From a checkpoint of a small transformer trained on Wikipedia.
Size: 16 layers, width 320, 10 heads of 32 (2 for keys and values).
Training: a variant of Muon for these matrices, 910M tokens, 3473 steps.
Each number is 128 + 32 x the weight over its row's rms, rounded and kept within 0 to 255. Layers, rows and columns count from 0. Numbers have three digits each. The size before them is the row's rms in percent of the matrix's.

# layer 8 MLP down, 320x1280, rms 0.0448, rows 109-319, columns 280-319
099:115121157165142179104143194134106098092214110139125123163092199082143188139107061127150151154108101147079130081162094103
096:125064139126111176102115192156196136119117117130136157098135182084066100148167108110169104094180091114137122166104150107
100:104129139147094145143135131105131108118205136137153149198087122114107123124132109146087139087155141118066208131161100105
100:126130050120119129142124156075122080122159109147087151088195110147138094074112086091102126057094140098102103068151141089
103:141114089122077077131183094094133093144093192140113072141192143099154148133126113101134100135113094069075111111112108120
108:128133102147128086090063132082064082060087139111112202155152079090124151035125121114197139126105076171097138082209102104
102:119138188130102134150163088132098169126087096125152160151119081176089138103133124090119113156111133142133182131139184079
102:153178118110126119148144143136116105146110089152133102099141168141089141121141121101137095053077157142112097025064128084
100:080098153144110137086132137112154156147128104188124100157127134128190034071159145149189117127107146137114085137159157157
099:115174172160127134088100201151097124130132125161152161134148117134159114129129133137098164185133116122086127120035141166
097:080128148155166101104105082103147169132081161152131123153135180131168073107138088128146150123108147106138137158168136155
106:154119124113142159067157156113143166172160111116146135095169128145164047141089120104088116149056166176128153165114129101
097:185153104090129047204090119101162132131120204108113170132138104163083169097115113103130200124109110145121143112140100166
102:126156108155095167153172136192090104136108185153127136125132109107204135141123135081113093109132127183091137121133154162
096:169165162089144098157073097088119171134183059111139155068134176166131099195087126102161142066084166111117120146137132075
096:152182154162167142091203129111134157126082168182120134139094131148180105103125130120098107140120103147145113177147139091
101:160087090111126109082183158140124190221128140123088114178174129161130178136114121090172105083122157092142115122154154106
101:120139141186140121166098119115043142122152133141114142112137151104131117052183139152123100127140124115068118145138109178
102:095092169069114132135099140114154145123125132133127118134144144155103152115082117138121103151106193122150102149170099148
100:150156124098103145120113134124100076097134100125118103107147151160104093132148137130166100174138124101151131169187163144
100:144046179165120141164130148170163101186142156145136160112127149190132156151125129138106181173141089135144135110147122119
100:139082083124109083081134159089108148142161116175116120153153145127107096131065082126129134105191156101117072180163065146
103:103102157134176084124116089088182171128121149143152126130133105118041153118105148090142077160114142098119118162142125103
105:174146106202169131139148133179103032102083123124093180114154144185110129109127143146129156074114166119112151149124120157
097:130126062128134063119110101130161138130131153152083141085085203148160166162137143113097112112125122162085188119157125163
098:141150107129105103105112107085118118059110126158092189104095115137095176118152133180144077147120128127109172177128108207
097:146156145075081141123182160120153063151132120119157135102130144120111148138108127168118136141153081128086096130078155119
102:045103166168147189202119124117133128126137129090084111150124154121107033128147137143179151099136101088177049175121114098
098:125188144159108151192158149075141122129108139141129121189127122151147068080116053117121101081168148134109147134150114183
099:133161101167073110128100140080172211141136146097116116165117127139071191106106135061083070107125132162131101095085087135
100:106099143105149120212093077172119119141128129147155070160129140197158127143107168176109102156108169162166178156120165083
097:175150073118118144094093157125123148139125104075128045152166134087164098166096133143112206126138109147187092141089114110
095:181097095151142123136132115208047050074157116115105163133151122124104147118119115129101161114115110123126182132138158122
100:122126171153167090171159063132146126103062120157130126140106134164146166174128179075127105120124173150116141090120169116
101:155122182109173174154142106133134188099127156160119068130106100118157128184112165091085176166126142111147114119117121133
095:144161175128113065106173113139099146078120131101145159088114079131137103134173095112124183135188160131108093116144081164
098:139099123118083145169102097184179166138138132147085136113121154098098234132098137156139108094149120109167110119104113130
104:123129173140161065098187121112155121150101141106087094112148151138143117081144094150182055163167146170111141099184152167
097:162143176119085117106134137100112099095184102124104120109174154170159146128089121110094114110170162064144141106124123127
101:172145147131106082147141130078190195147057155085171207135149152150174122085088143154119172142155157124138160099138155158
100:109159115129157144118113113143138096151131215121127116062148154093122129149127149129170173108141154113155100165091151138
096:113101096174130151133124138154144122148116104154107134123165109138153153102064113108176156150187140136120174108122094103
104:113122080127107154121159086159149143121149186144165146130105092119119129117102084155120163158154148129149153162123120159
101:139166115125154061183159111105142119129159083182135143123173094125097120103142134133169140107102078053156111135160109092
101:098095124132167120124190148115168075119104133146119158160127167192077220109095102144108126168090067130132171069096091143
099:130124181175078093082140076104107098120124150156097143120146141103112070170186106121122109118165105083186153151104074122
103:142121084141180133148154164123168164124117105117146097077209204087063148132157184056161167140107149093147101113111146138
097:118174143141200142122198075151139116135116151144134106102120129130135089136152119128125101119055020173143154122132148124
095:111087122113113160181160179148126116116061098139157153056142086117143156115059058125112108136143141139080104176093136179
105:151154147097130119143098087142142141133131115122109078149081136110135137078085140191125147130087163069120194102175129182
101:116149088129124116104075137093121204063151144137157148117102097145054085134153146160085108144115093150180110070145135144
098:102111128118117121170152116128135094189139097127128161187159116119115202108198091065154062101074077157187106165123131147
105:165090065185089115132169077140150091193127150156082087099190155152169072143165117116103129140089157074144162100139146191
100:139106121136157125126108140092089144166169134092092138170149190172108081111136174161063130109188142137114144137101156042
101:120158098153121080119130115147172144102116108168124121226117123128091148066148108088127152132139072102131201185177098116
105:093087103117132087148159150130088153084142106082173111119139121170103098202118127119075114158162111112124163052140121098
097:134134123096170119095117112086153139119166092091116168138099100039114106118112129091118084140106077139157134201137123085
098:174101133125102107101107137076199156092111084172119105129125101134126200109123170086136129117184135142190120147133138160
099:108126161137113115106107155124125102158062096188096073127125138090156070177153125108128157108125152196181143139145117099
099:128136122127141154118152124113102167140105155106158098055121119184109108151145171099116133133176151124107113148104122097
100:122103180122152130101051147167126123151137131128178117130095078162153152154151165134132166118075126129155158127128179180
099:162106152126104182080125154123083090131133136150126115101158136121116149113114149156137136038122124179105069127118114155
096:071125152167136127094116109173074117100065125118114137099110103115139169117073140137083179074064150077084122217057113102
098:101131098173100094095133137041139115136118116099097132228172182126187092113102107162169111118130086070128136141158092111
102:146148113147152136137126137135172171096141102121124114100097146158137173105085155179093124142080151135131170135158118095
099:128088106105123145105078141212086105134148129194136136106115127101115161129097134147115142106124148123178095165139126128
098:127105067151104103091145099122098088131095122160133195117124121140106121114054097085126086100168103104130153112130093126
103:100102069168111115119087093083127088139097138163063139188099123160092128127088115182133174151134132083125134080121125063
099:137112173129059098106121145126086080105089160071104092096136056171164113086153113125128113144150145117201122107146095170
103:102107165147137068148112098132083098110123127141129126165100122169092156130132155115148108187093136130126126093185124123
099:157096099127125173123157112100174114171102159123117099139091166114129148134102161104137157114175068097102131080023158187
102:151124121088163164098107132127116102094116189169150099131131113161128158083111137132126086093135167146083146191151157110
105:144105163112117162129110061093139150104128062083131151145092128139089052187128116130154135138143116136127129106136117148
097:069097170062114038097130189128172082192094140085132139167145078177110082177118123137167100073083189102119109187074151117
101:143167086142056193112153081096143138064177111087123204197138126088162159115109128143188144106143122121145158137184096139
099:137116147153098139089161150160136104099104131118160133176090119092089129150132075149134086137160095082119091140157093224
098:160108138114122166145134154130066122163127118089116084139185109141102065136113116114158111177103107173096141169121136115
099:135078135087100136155101148135112114134110136116065077173120128081057159124149114112147093158151090098083189111211084112
098:142134159154145134073093131151136096135106136171121196112113059136166122144084183136111136153142119118105077076104132150
098:168136126167124154156148165120094074084183078089083055092104142099101118106153106133102067135073090121143119097152120140
103:115129093091122098089135121196160177094133155138132158141138123098192161148130143190094103068097117191163080125101153099
102:123125086143104071098134154156155118130093160123117154119161110070116150054089138136129115179107057112127141129136133224
096:075116192138163128133100146092156161094139181162141111168043084066158145169054106157153121090078094027098115066122103092
100:118099104092093149153154139106130135159079093107161115100124131142165120153192119095161065095078149172140164123140096110
101:163103089139070169144194102096123091062196142104101104148151121143141081111130123136124147131139124083159172113145144106
095:093146089164147208071126147173140150124133129118096156048141073087164107108168097125090168108166148119131154122099133189
098:067096182156162158127137142116137093090167115105141128124102152134127121144158144099183163180125138202069080141177121092
105:113138164087160162103126079094165100109124120162157209128152117120134138090146145112178123110132137102114107146123112146
098:184137103079127211047113136131076247119148151153118126146114122132153113129166142096168139122200112150104146173105150144
098:106174123137163144142095156158120136087133181126144185109165133101130154143123181129144116114114071155145166133111149130
097:103146113115142160065100158162088180150108170135113207120084073121108115028143111113058116135143144123146102104150106163
097:066096109161140082158104080158106087156137152189121161122155078155148154109116115118183121055125046130099165074079150119
097:177163149127118147155104125178159111128137184108112107089090139174094135198135081110152095150129101134142124059190164163
100:122122142144117092151110091157110126171122068150103138117134097079113124100144124120151120124168195116117152133149130084
103:140102154085064167196115090088112152111114190137108145141113141190128135095161137121134134127064156142080132102110139068
100:112118103072098114135079113156147079090145149147165090151079156123180078166111103133132132120117110125140138147134098156
098:081102133159132134112113130134149174127121116135079120145100112177163112115112116126137124125090172091096122172110086171
099:093112090179133166123109121173078156165155135078117123094122146113158141140224109108073145112168112163151171101116127166
100:119121069131190133152085091127163108126132100106125119116086152157096128108063151127148098078197197085136095128137108162
105:080139137123154049104135150132075138120157169183074150141117107115131174094165142104129143148191153086127102198144112084
101:162143136075101109094103105115151111127150144128172134126142154129114131143106164138113155108168145140159129143138152158
101:125170128110184092117160159109195176185126123160132080104133153120092155107098110102116141158083074107128135132101124086
097:151144133096213131157086073141116091130210111124116189110100189159116166097120124179139139156071135143128122175177120079
094:090153148072178119099176114106111108119108101158179107138157120115132079131135196103147121131255159172143139166159133163
097:164175117112125101154163163129121161095180141170110116113088133091130089150136120110112105138088148128147149093097152164
102:125094078090135119151101151146150164122107096144159164117069160089184159108113111154168175119137151097137186097132109101
100:145111135126125095119150129089104175152173133116109116158111097122164111202083147112119119178139108147186094108096144131
101:085135132152076178129118109184142157140158156097111129184166163052138152126119104195075081155116150122173123176172118165
098:175136084087088131124119131126081117110216101103108081078136143099155188129113120148104116063098121139096132068077105144
102:120113202188134152148069116142152102083120186106127165152120125142121115112176156104104187085083122154184107162124142121
101:149176144134136112166117140052108118123154073138173104188116147111112152116120144097095094086147110119067190136109109110
102:120124161153168097112152105103124088057100098121135091125115156180174141169161177091113107123103091087117171084065124120
100:104138089113084113157149192055167122144097065090130140129111154186166139124113137117101116097104111146132091141135154110
100:105108141115133146138100078127135048169197101097115141137154096109157169098109161123129170130085094099153122138108146115
105:153114135133151114087128121183122084131147061146144066203152131193080163132122154124103124158157171136152132090137134113
098:106175166171146161148090103085107108177152092151141153111201143096095120113088134086144132135108045131188132122176160158
100:124186134132144125109081071095131170131164117130106125136085146111094157121139127087143111089135124089093145136120176143
102:113093079107128135122111114148013067132123166133130180142124139127166159193135103134107095085109109140100135193171138208
102:111149113194136126099133184125124157103151160120116147123129124157092075115126132168162127088135155117176090164102167226
093:066106118116100090089146121126208092173103153080110114104134135062123165162116065100093109084134143108133089140099125167
097:111157092174146155139117128138137124106165115157140141191147112130166159100055149161130125092130129143157150131121167174
098:107118132077134095182193099177091140101180146135134152170078149104148103157148123097167107114108166223135146100100128111
103:132106102177125131095141108197138162098163108139159132186086154122142174130170128113113124114115199162106155123161109124
098:056117130179163127101064149163125120120139164171081096105135080123105133131138104152139089113123161178128065192156165147
102:172066209101101109153146095123113128117113089179137174106153145157116095200137152132075103069112125202151083140135172139
099:121131145093154095163119150160141091085128188142094088142192118106089133161149042134109130133108157089154115134175070105
097:137135145113155096109053129111086097152180134099103117165094156127070136127116144173085142072113139084118147089102074137
098:146075131090134151144135090105129120112081159098115077131110109161109049149194086169115133072117142138182113134143112065
102:152144144116168145079112123102123131180148104171133150113092159138100145081105155155155123168125091146116151149113171059
132:093152121095120142128150090152134219125146111170111105139115156156115144158113133025158108139104120144059146116165189097
103:172195174162109108128108093130150083080151191124120111207047107063134159155118102082076182154114079141133171131139150172
099:125077093142158183127149140167104097143179214145161117154171164136100126147052116132199095120087179186120083118094142088
101:114137104178144154105097150075112179121069131170162124128079170154115128112114126155102097082154140138118153159165096118
101:121140102104149111057090138115113124117124107181149084140193101107098141151048186087149109043109160168148161160101137072
103:115113123140126171050166123135147076182186087128153107155091074079146089160097095133086105122136115060165128106123098097
099:110117127123178137073171065101115119043144137091132109160154170112116104100153110116122118178202066144089109078128138199
102:122147146117096200134140131111167165088104086104127109123116096155100139162132136115082092110152160087152090121127109164
102:191152124131137120178074163070165088133139190143149156116099136129156193133120107140134118139137120160196176122151147145
101:184123114106117130093135149065113100137107103126097134151102126142104122142147104114094127118142096112087134142121136023
105:058087140116139074133142126085066160154130113100122143124168113075163139186110115154090129157152162145113112063168131152
096:125054173094103142117108164135113180151133052091132098091104101169107153134156135073151164109142085174124039081123163160
098:112116105116112093153108081132154114137086146155139142142116074075108111136160112160201110096113106158079143123106151175
097:162114115130120106106153135198120139101083077146130118059124152129055138147092162156127119149148166081092125151163191162
096:069096125206160084124104158067099163143065130129056145164150145142076121143088128157125161120144170192144121154134119133
104:083098112115159101133137153093118078100089051125133132145143169118154128127110099162127139186136139119107126096103154183
099:078141144096119114180108150105125114094107124140130096093114178114160061142072133135135120169130125106114156186162113132
092:105128152120106136110115105138127111166160177106140145113119185074092177119100141081108140134098102163115139153130174050
099:150087141085148160106063165166201075124116156094089122150095145137130188144099094154105143116180120128111105151185117181
100:102093125122107180077149135112163091126156139112136143133120074095117105156077134135079123128155148106130079080128154068
098:100157108107124117162147132147178138088151123110061155130140118157092118063141098104147191118092129125110115173124127156
101:142144140141167179085087089132063166160162121125126130106146122087142132116190143136150103118096153155132088130126170125
095:161167130092064141079117200120116134073100115114143113102143095142168117114105088151124148118093132154175079150102112091
099:093113096122098151128174158117159119170113187112121175149117101104126148141121105146080134147122177091151153170153132101
102:106110085148146158144113113087108130114108144117127115114192115141121164140069105176137142101014099183093194151160121118
097:128128131070148153098160159191134123164158128100131125130109049052101198161142171115154156152126178107178114129129146148
098:118150138108075166117116085135147098217095118024113163074118205126106130086129104090140106080154126166187151177214120100
098:132183121109183130222100140114126096077116159155142164117103167120163079152125169135143127115137109163174155138079172153
098:060144103048141141115086098068052094146103102172100106098110133126120092103171115091108164075102177054120158207101115185
099:120102136099106127142112111108120158113100074148094123094184113163135161161140173157099083104113119124137177113126148142
102:196066138150104098119145137122148069077067134163157111182101153050096164131106117167148075155109128103092129084166109078
101:126125143165146130136098138112157172092124108157146133136153129126078123135183118140117097105133120101214163084124158153
100:116102124153095093151118119104090126121137129122139152164141090174114138127128110111116098105155091126162174125097109133
099:147137167157191125164187101112115132144124090146153128124126109126139110124137126145059184103067101099087160139138137145
100:094177091112123164087151125169137099176130108134123109067101102156135124132126146143187112148099161188131116101076084112
104:114103081182111138128186113142147094149123169161136080130140119147203089080136142145120059198149109154162148131098140144
098:061214136106162136135151167122092147131095148147159110168099163159085208114127109154105122139150181081136142125169143140
100:130174150117139149099142131129136148132164157102185115105092164123077185135060130136111108119109125100173147138152139128
102:111118119171158113119157185169117053171163099114150109070116153109155054183120123147135117133130102123135100111109140094
104:096109140164175128105112199129141134169105129120084135148096153128124106067192127091093144078170104135112112181108116166
099:078088099149135114098155148160125134130098160095106142167113147150147098156086106187149138121080121136128116102098146139
104:062052106123118158151144139145126161130153129189126171069192151140118110119099130117175141134113112088118115048114166139
100:123093101144121126117103100073126159132124123066150111136177063129065125146162144171069125207113138133124126155129095136
100:111082147114119159143126096066160055209070150105125163130193150099078088123122152134120143131116075092149100134094159127
103:184098131153165083151162147092104138130065112156112146152142130204112095151117144178121118124154121086111145138110109146
095:085148126125095128082123060079145142123151076205162161119176131084113086060129165131131082139133156160127122112109151101
104:112090141173114110119112111141146151134141166093108105073061126149091064119131126132087174131136193114121082213095154160
097:129147115075101150164092123167134105142181126109122144101135078126085156094065099116183160200117165107175081164152141130
099:150163135105096108122170086114180114080138126050131133123062139101192069144123149089152066140117154175132125102137103152
101:159119086129159094085153175073088133126158129124100121113137091103102137110071099155132125171170064110137116115093146099
098:138154167176161113164140142114066172138152151113135120113097172146060183183156134100160049102089178200123149126137117129
097:104169112141111120131159146158157115121144154099088124151120089091149117133038046120116123119166063104101054119127100181
104:104069147163159155107113172120139187174128105095111098150096108159110142097100089141088176110185087128124147115144101169
104:182077170037132124150094139173137104057194145108112143085124107124106116110059132114100179119161077144083102126107112139
100:166153091113158148174144151168142092148160134138104152179130161154082148127072141114162145155100126113139096114173137139
098:120087157149125106169104163129093100094133132167138161126139091092109086127126115117162165111136134097192182141153159148
102:117129108148099159067139153142070127131117138207156106152122095140154110128167146070098135097137138192147160105092149095
099:150153157102148067117139089159120068233098071128159135174167143107059121140096133140094138106107152104113116099077142106
103:084083166141151095119127144062081160075065127178142099134137142145163118175187123151166120121085113176130118103123147152
101:139082162094139131150172083166137144114114150106112137115137099078100159060167104189168157087157115141149138184128152124
101:107140146148127119131138132148119209104110120130098088214121094167168110172157146134165146131135141162154176187123101155
098:120155179142112141138158213100121148097147163147123106095136147108114175106126127064182083135098128128109160125100117107
102:174118113120129146192095157124120110101091109132162135172147168122153080131137121049134116151113123151096115129206168096
097:107129157132156161170090125085131207161150173117114164092099153111073102117143136123100099074075146120159093159143147119
106:136185090108056126123120130124167093123148108132135098107129108050140132123101095133159106159134066181136087141104082167
097:074177075091154183153123135092117153153117083093108089098151130170041119105081129110128094144122121097092133073115119137
098:173139082139122136107126107137111179148111168122102137192184159135146120102122130155121110083166098143151121122152107083
099:174187055047112152094174152125153120128154217108159175085123178159148097108116191136116133129127106136066161106162147154
099:103091112106185153167132062148103167089163088153121118104197084136151077141082131146136104104106158166078084140173153129
097:166158125106116145118068063104133183164087111154168084079142060141166102115160087112086111162099138159069098093141141177
103:130053087112099149049147111170134134059132077147159131099118154122128162154147141131118118127186145121146127107140166124
100:172103094227148132091139148064155157085091145124148137095136077152130119116113118139071100134113156134135128214230125148
098:149107126176118142109114124157161130131140124147150129112113131079103130099132145127142176165110138119126098158126157108
109:085118138085124182082107144096167122129151128122162134122150138101128098134130121086144136102086196138150140118122118118
101:077124150097124174143083163114130119160152100106071112125133142103121153155124158130144182123154151089111131090116137109
103:132096138143131089088154119061208150155042122081127126145152131160165219164108109154158154175151123171068135175201110126
097:184155120146167143137118122123092120097131162135131159083205205117121123157095141143104116098058145125163151133116104177
096:131144093159107106157095167168101135070145133108138150165168151140119166062165138113119128107110128063122127141140149067
102:120183098098095137134133175142151108139098106141108142076094101111165097137104116114175099138136137080104171109097114106
102:111121137121145166147141156143126144105098156087157148114092110076092136115171133128115105082089177196107084153152130109
095:133156135160157142147125097107101078156132151137174159114115142204099156168125137145117119138110157123157106079093138142
099:134146155074112100086159158144102111113055143094122065121130116121143127143133168109116142144171080149160152121130086081